config.yaml
rope_fraction: 1.0
qk_norm: false
attn_scale: 0.125
init_std_o: 0.00385
init_std_down: 0.00333
beta2: 0.95
weight_decay: 0.065
lr_head: 0.00641
max_grad_norm: 2.0
schedule: "wsd"
decay_fraction: 0.673
max_steps: 4558
dataset: "wikipedia_en"
Each number is 128 + 24 x the weight over its row's rms, rounded and kept within 0 to 255. Layers, rows and columns count from 0. Numbers have three digits each. The size before them is the row's rms in percent of the matrix's.

# layer 3 MLP up, 512x384, rms 0.13, rows 101-168, columns 288-383
106:110108129126116150111126164117158101113163149077116125167104153122163132111115125111144120095147089120104145115157116101148161131111128112091098077147128154134115122133141164113145141154121113147065124116123178142131142119129139130095097131109151165133124152115120191122122157133105116103
102:129140127144164132109112095095144130101133106095092166089138096129113100116162153129122067105138153131099102094135113134130144126135136098129121131109142140141157102162099134159164118162127145104112088135141153153162140104092138117126168119142198096112139141120139141098129117116149151092
106:129145150175131129134128156125135113132131102080134105164061146138107123130131107114145108116143123134135148144151151104100152124078125151125110106143098130154144101150128092100094101113134132164110116148115121152087119106098181079137108098135144085107155138142100107142143148124168120146
095:084110175114109142115112134140147127103137127128144155123144124140114146109110126112153130148161175161104114111157131153164155158079135122098173113116073094141113087142095116128099140138148100107111101102138140106106119145156120122079140127153080135129134126124134113150137128144134092105
108:162107143139133123109067117146127092128136128157100121151138108111094137055147129132133081118125164120140091097174081157137143126120122132113137166125128146142115159064136120115129153071084130122075108076120132142113124166140167145152119141136110149105102040127179128146126153143115085106
099:121165123070156086086170133127160173148127134142124145132119120153145128120155188124114124099150106144113070130142127146089156079138138083135125122129069130118139127163088119138137141080146160139081144149143140098079135115135131138161138147137172154139137068081121144138137163088131070123
097:111107120120137107108114095130127131094084166110104127105119138163128123099122163134135121121145128128135132153164149141109160112110101128139109107128135080121105116197130098147090091102141158145144126114127144157137154122164123127147100145113122198176101134123134150135138140125134111123
099:140142119108123104104118076151099119156135130176122112136112149167128162151099123105128124149168138132142106091135125170136123138106121116144107157116154105182154088110116168129138118131134148092134120140093145120137163155079120150134119098118101141097094101116131151119124155120139132106
097:106132135144111191179092115140125164134104151096158143095113119125106127133124146097131146105116136139078172127116140131087154108161144113140159195147155147090170141103144118128114118161147146166124147152149135181180162140120115137140157127120137138101096144127113166082124148100148172149
097:052123145102107115118126119102120121132117092126149145109126111143120104116123110126135087161157105123128119157134115175153181148107163121158091112134135123154119115098129132160138117082132155107133125146135133169116073140136115140113129145133180157120134125147141149126126150122161165129
101:119110146152115095101091090126142073143138134131165155131117167132078113170172125124127142136113070109130068131121082094139141131138154146139097171109116162151129161084134136077139081114103135137103115133165151154127106138153110118111148148121091153148085160123127114151124088114129160118
098:122152123108140131112105120123127147127112096103122152132153102137068113118117112153100123107081162149105154141156150139131111111114157126135168160167150154096148119134114141120164079161143127112147174147145139143142101124150130087126097141133162135137093098162101110188103121114191105135
093:107088125089126186149096130085125073154128116125142158132110102104107084097122174155091136176103132112132112148124178143078096131120100145107097124139126090125173100107084119107126112119128161098151111132105134148110088132110113120127120119137129165088116140094137117132139117137128155117
099:142113118128172133166107081145172133104092149106124223082138133117139138121134115131156099109126110110084141136147145165121183161093117123156153076127153156106107150173115089142119105121154077127143124100125133118122131102137067154165113097143163123170161082097126146129121122156193110147
101:134106137155133141131106107096162148110152092106126101121141078139073177129143155147105082127173179124110140115092103080137140135162136151149157077129123152079103135131122119158120163126160097109113110144128120156179105157144089163134119092113110098123161141153108118139132150147138168088
096:112168120149124115156146153096137124137131170138133134145124168148124128131155125112160119133172093150125132153170133089136109091113155133166155124126129110134140096114112150129155114124112112099119157130133135099148134150115114096137092118105111141134110145108107117092122159118098098117
097:125098132139095138116149136077121124092102139138124099131118121119130153115163165171121142132146138082106158147143121135134156105117111155176151104118113122104131148101102161121129126151133183121134139101179127114110119162124100091106084097145140087161130144062108134101070114122155093158
101:120125123114158070153121116149134094130088121112123113131119116161122091078119118123081107157131116098099105160110153129100092119119134126139082123149113117131129143165112123140108124145137117156091149157157138084174093170098179109127126115105106109084136157131140113155158145092120137102
105:123108123135119093125158115143139127121105175123161129159146113149131116128157130124104108095095115130093131142117084134111116125171131114104153112088073098091154138112095090098086109156121105162145155156130144133094112157154119172123136127130090129162176096166099132143125130134113115145
107:132113094132097151109156140134107145112111156125097136122151141145073085066104158087102117140127095153123116151091133095090123127141143088101128140134101118145137099129103110090113142148099095133137083126101100100104152107153117151165119134132136157117122091149155119161141131162121137141
104:146144132152147150133113120138159148172132149142109101072156139070150131146156121087160091154126085142172123070094110122117135160118133104134160123144113158149117137055163148130146133110148110177083103139112107156103175156145159129149114158096113113140171092120111159077139117080106138117
104:057157124148104165089161130107111077152142130113120142106129164122102105110104126101140120085125113159153140145149112118115143139089096112139124143132168139142144119166136137116091135102119106143124111091106151149089091117124147147108096116142132110152141196094167097172111092122119154121
089:110164127154124155128088121142120099150115109111100147117173125146131139114141095185147134080138111149104126109162154135104139066192137127146155141100161125133123155118073102124132153111125125141150144166140127159092123109135134101110118087163145094114133123103196175062133189101147121093
109:137120123137143105105121139107110097143142100127132130130115125120112156137083130119103122133083141173120126151136142124116127091122090099114111123142132102134149125100118115096110140126166102105099136108147142117105139111167114106081148151113122095169147109080127108147116147135110131100
102:122149155077145069122121113158158150130149126131145127126123127118132149121102134161128128143132126109116117143159095156158163136131103130076153128127140128109134102115145115121110131160151117119116149117138061151113159132166116153125097136146094125092133102138112107148117128128141108125
098:168110139168112141140151123127114128165095153094184118119114150109082117100140130081093100152152146119127115100123127180138142116135099087163164103118117144141113131134085125178109123111146130133134107119149123124151119061137119122121119077083112139120122120150125152125106133103152101091
089:112144138149109113140138141155152127090132105168067123144140094077154107125140107096082082131104152132097135126129129095148136109122105096154143123150169155171125111141118128136129125162142149123115103104123191078155146118115129098130138100126103116106103137121110148142133159133119191155
103:136155115131131134137145084119123118120110113145108121103103157128152130147160071131114113098100133165150113083137107204139128087140136143086122142131147085126122146104157107085141138126118102173133131093154120156121181153096149135149115133142139102142093104145127098156118113185161121116
090:117087125097137127121104131148076137141121099136194109104174112134099138123131145127121149135190118183177130099110142096139139129129132138129129116128134125112142105131134124125140122141142143131073148173155104106140123093119107127094168129142140112144160152108122113129124154150157107189
108:102091100121103094114128087109101117114136139140165130146132119102123139150090150091139170145141109112165147105126103154123173111140146133145169096132111101112153146084160125157089133123123154086097161084096152133159132118161131139107105119103150092176136134138175175111120157121170137179
092:116132139121163090153134147131139117110120117089074123099144096150126085118081143143117143173115136100105115090127113113119106130125147139106142134157114125187138097126116148137141139145140152135156121171156108121108100146104125123130152139139131095121156142115126113072094102113145109141
098:105111091127105117121132154130118090105134124086104099148120091153150143157111177054135183137090153131139102156137097088126132108103132128105139118116087099133109177121127131107132157177159147101142130126152118125080068091156125087155118108101148113160115138091112135146113129105136122155
100:098133154130151145111128087097125119138161159087101139126099096131146151120115134143111145123141182148125104109152126125155176148153167122142112118136129136145139128167138101118133188115153110114147155073128113120115108134098144134115125165137131131126065114121119146130103102174155096106
094:168138106156125107111162105160143076172127138100126122119118115140108097162135138129147178097108135115124100131088128124148111161125086116147128123146119107132128169129180144156149144127153091084119120126104110131132147076145142139130103094127130162154100111131139164130121117115107164086
105:066115114165158103104112126108069133138107137101134146099100128130140137130143142125165110142130112146148150141118124097154154114131093115120103111091120116143109131132123166171082186151147120089153108122137113184135118139111159126141160093131130097099097124109104168127156129129165114104
103:123148123098122087146111134112143145145130097108128100131113146145128166142110132109114177093183100156073117083125106149080124136076094113104102110122149129147128163123180134133151114139154108108111135139144155087090172147135110117089102126111114072131080138112108114099100072156140183136
094:144105151138126101151121080120133082120124128090140148137120129131160146129115123158135139114144098106118128141152141097100132146090110112115136150107113128124128133181170121096152119120111098114105107141165147148147133094123185112138145100118116105128089156150166131174138120132123115093
101:140153104110137140171101146117128120152139113115147149173146120145086121176101110120133109121184121148106130073089149140131089123142142149132145142141119112189164134171173147125142135130140116115079073148135123154137106122174147175137104117106133114147104115090091146099136150140159126096
090:170149096123112182134107116123091161143143112101158114119133140130137096141115165113121179114127135094126121116178155126112135133139115127104164130127135147140137146113160130195092141123157082143107113095108095162130183102125112173177144118129129132105143100097123111101133120123140087077
101:118138151111149149127140155138136137149131115132127157097095107118126139126123144146116155173115106098098135107155154103179169168128129096121163122164119113061115143094110149100130120115118141113123148161110170120106145131113104119113152098154121134091157132159105109129090149075148185086
098:158157114088106111124120160110159084145128136121117118130143116101154120137157133087100105146129117125164129112096137124063130122115109183109135149155100137113129098165123092085118145171096129156173150094144161136131142101141164121099090109134126112133145140117127128088171123068143117156
094:116125160136153151130138142112164104115084146132127107150108130171135120138129086154138152104135156148126108076133170109149112168116122072145076178165169125183123161125154150164131124171129109105146086182095114128145105119116117140140135144161098088122113135105155095123114167141128121107
102:128136108109129164141143154117093126141158116129091146148149095122131105108149141162113117125149158144141109127121136148110170116067140155128124138134156159137160128131140092166074132113138098139138124135140155147132139136164138108134080133148109139130143119102128128116174099141092137084
097:117114107124113078112115123125153146108132115183162092129106127116131113110150146086134129146127084135176105121090110135155106106144168147111115114152120157127128116129111198154116118157135129140104170142117154155139116147112151145123195106142158123144138173172141142138137091127147165111
105:135109126144141121167139091160143122145131140102111137156143094149142096097096141152081109127092110144089120130118137155082140108152093142133117097133079102142121143118134117100128133162144102117145147146135130120121163103082136102171136079156133128140114125130142162149160128141114122176
095:146123136127146168123141161099107168120133118115126098143119124134095136116097134104148114114107133137120123087172115114146161126122152125102141114166114152170088104179127137114131200090136132130144119134139162102112125116120134126124101122140181144106103108114158132153152101131079126157
102:131158085119086138129146140122136138119107156143166120112136126104136129102088154117159134089124167143138147148144149111126145142121125140125116106087140121098129153134141117164100104163100134118131108159109122112159088119087147138137098147102133142163161108141142169132107095132114152176
096:105099107163113092113130176165105122092143130118159131141126157111106117106166129136161126147159135121121125108126159123139146138132116138103060157121133178136172096111154102114112084099113072097123112121138158121110130121154107093140090101090108114125103114160128154085140125153102080112
098:131149142132116149122100108148162172084142129089117124128143117158118129144128117098146131140143147122150144130110106106105129127135138120133105131112101116124131158122122131130150087123149152146138115110151116161113149161085103102114174109179120119145148116125099122178138150151120164182
099:120103134138105132157154099117113137126125110138150114160150108103104145112098139129134158147143122090129131157123128144112154116129088117130106079087134071133184140111125146137101117140135129138143123155159120170143154111142146129154144105094121211122152128133116139157113127133126156158
105:149106150105102076144098098153108127108161127148129118110125139112128127125141169092122111132178089095107119142185142110100172151132139095136106121110164145154145103115137142134130141129136098085155119127135116149153128150126150107109127140136155153130111157161132166126125140126122128110
101:127102148132113137097112126106153120109143124159141125120154137123124085111149140124175097145143135125129150139126183163100120158115136148142137119124159131152195124148132154145151100133105103121134146119142108171141161110141127130123086126107118136121052102139099112186134134139137134143
104:111136155160119110102065132100110132144142130131107153084113098154125106147136144116142106118095102106150090124163092087101117109151151139126125107133122145097081140140105086131108125139149079156172176077096110123143129104167134107110134148115105170105153141151122131137103114151117123114
106:129119168133128107101103120124094153122135169158135133124111144192144152105105115107081121067096159125162157087099119122127145124117177142150154137169099139112116152145111142074114139080131107138098169131100124128108124159124125148181130095145101151132103116116139106159130178098158153168
098:161097127101146158100127128119108121138097133144139140122132130113132121134115125129122161179126174144151120100154145148109155108144109136104125124114089136134144150131156124124135128134083108106138156111131112095120098105172088129131101132130129113141132142106158144153109124123125131120
096:083110143157108120113155151138118117131120151120133089129115169134166105131141155156139138099141139142140174170131169156141115198108118130122125129119146142165109126148146149147124083161081141131144120144104115181106172131116108138139117150151183139131117176091094112083105115126133145102
103:151144151121107161118128147151136164151129167126126146144133096118173124161144117144116152116131153118183144090136106157144092159150138117153145125109124111137175131127101129110116175177130118120116131108141088115146081122130098095158134090147085134156109125134128174152114135109136176101
097:114129172068149051183126096140082164159150153157115111147133107105118157136176128144149130129132124141109142126111081131123138144132144122138152117166133139110120154194129127139159119127090119099102146131109153130157157113148122158131158131112151089130118101136134144106107133126105115114
101:145153134133096123103147126120144154160119137133157140143122130160171158150138148123135133091093113143145128143122133171144127113120152157133150149168138095126162121137146118168161110126119122073115162130080146122075136103075110092075135162129170106118171134136083147090133134117154096113
097:150126103141109143093103141138087107129119118121105150138143094115161122092113114079138099134083098098140117108148108142119137153100135134147128131125126105143160158141106150120141142081113138155107117108137124119141152132136110145117125122124159125147169146133127130150144090153137183102
103:146158072121156184161171144089120150130130157135156155100114133149114136140149108156089076139082175127128086158133158105132062129089104139141146137125143106157119136103105134133140120131167146139144139088155152080132102163099118120128062114099160090114128179119074138143136126131124156122
104:075115140130112139167114135152143159150126141120118101148157094132144098113132096125141128132117110151103150138153110127084112139174141142169159177134123133121145096163086099071146112121109145097119112150146153117105141098155131089146116179126099146106149166135112132121116141050103141143
105:102127142091115108091144149151118115117113154099129086124132124138142135095102133161099092115170170118105110112098145163116111169119152142145086099139145086146125135136131132166120172116127118114134111183117098103151128110139170071147149163134091153116142135115133111094106124076139192117
097:144119087156139091123096156146091121124150140111114126126145099120101157165129126146096103140082149124078133151129118128121168115117112118064128126108151133143146140122163109102079068137121153121122142109150118140108141142114160137172100130111132125088080152142105209106080127157141131163
103:163120124127105119130116137082105142147160132103092137186104101132087137126145111136131165112131130140148104112148156133110145119153105109105113143142153125140100103103112105086137141138149142179098151104125121092082119117174142121136142087122108142097171082109138117139124113130086131109
105:163179112205158159107144126152119129106099137142136093139136142116105118145155128112108099117160156129130143167178147125102144123078148101135120112121126108141119123142121115119156111126113179116134155118114112096119143139100134124132106095116164123139096152097134102138086154117123121147
097:156171134122140163098143125186128137128151113099101116128163135153135119126102126118154127137086132124096139203150125127164135128129134114111124104126141118116136146110110086102095108146114109134152107103141115131142108129137110129121113087163135137123132129144156123168148143139092135138
094:162098157140158138130128101126135137159119119125180121107130169121100100128109167082102152133137127125129165132159126131091099143136101117133114141149139123106151153139117123127146131112120085082091123121144144104211145140117121107112134109131121130147109116139093155113113145133124143121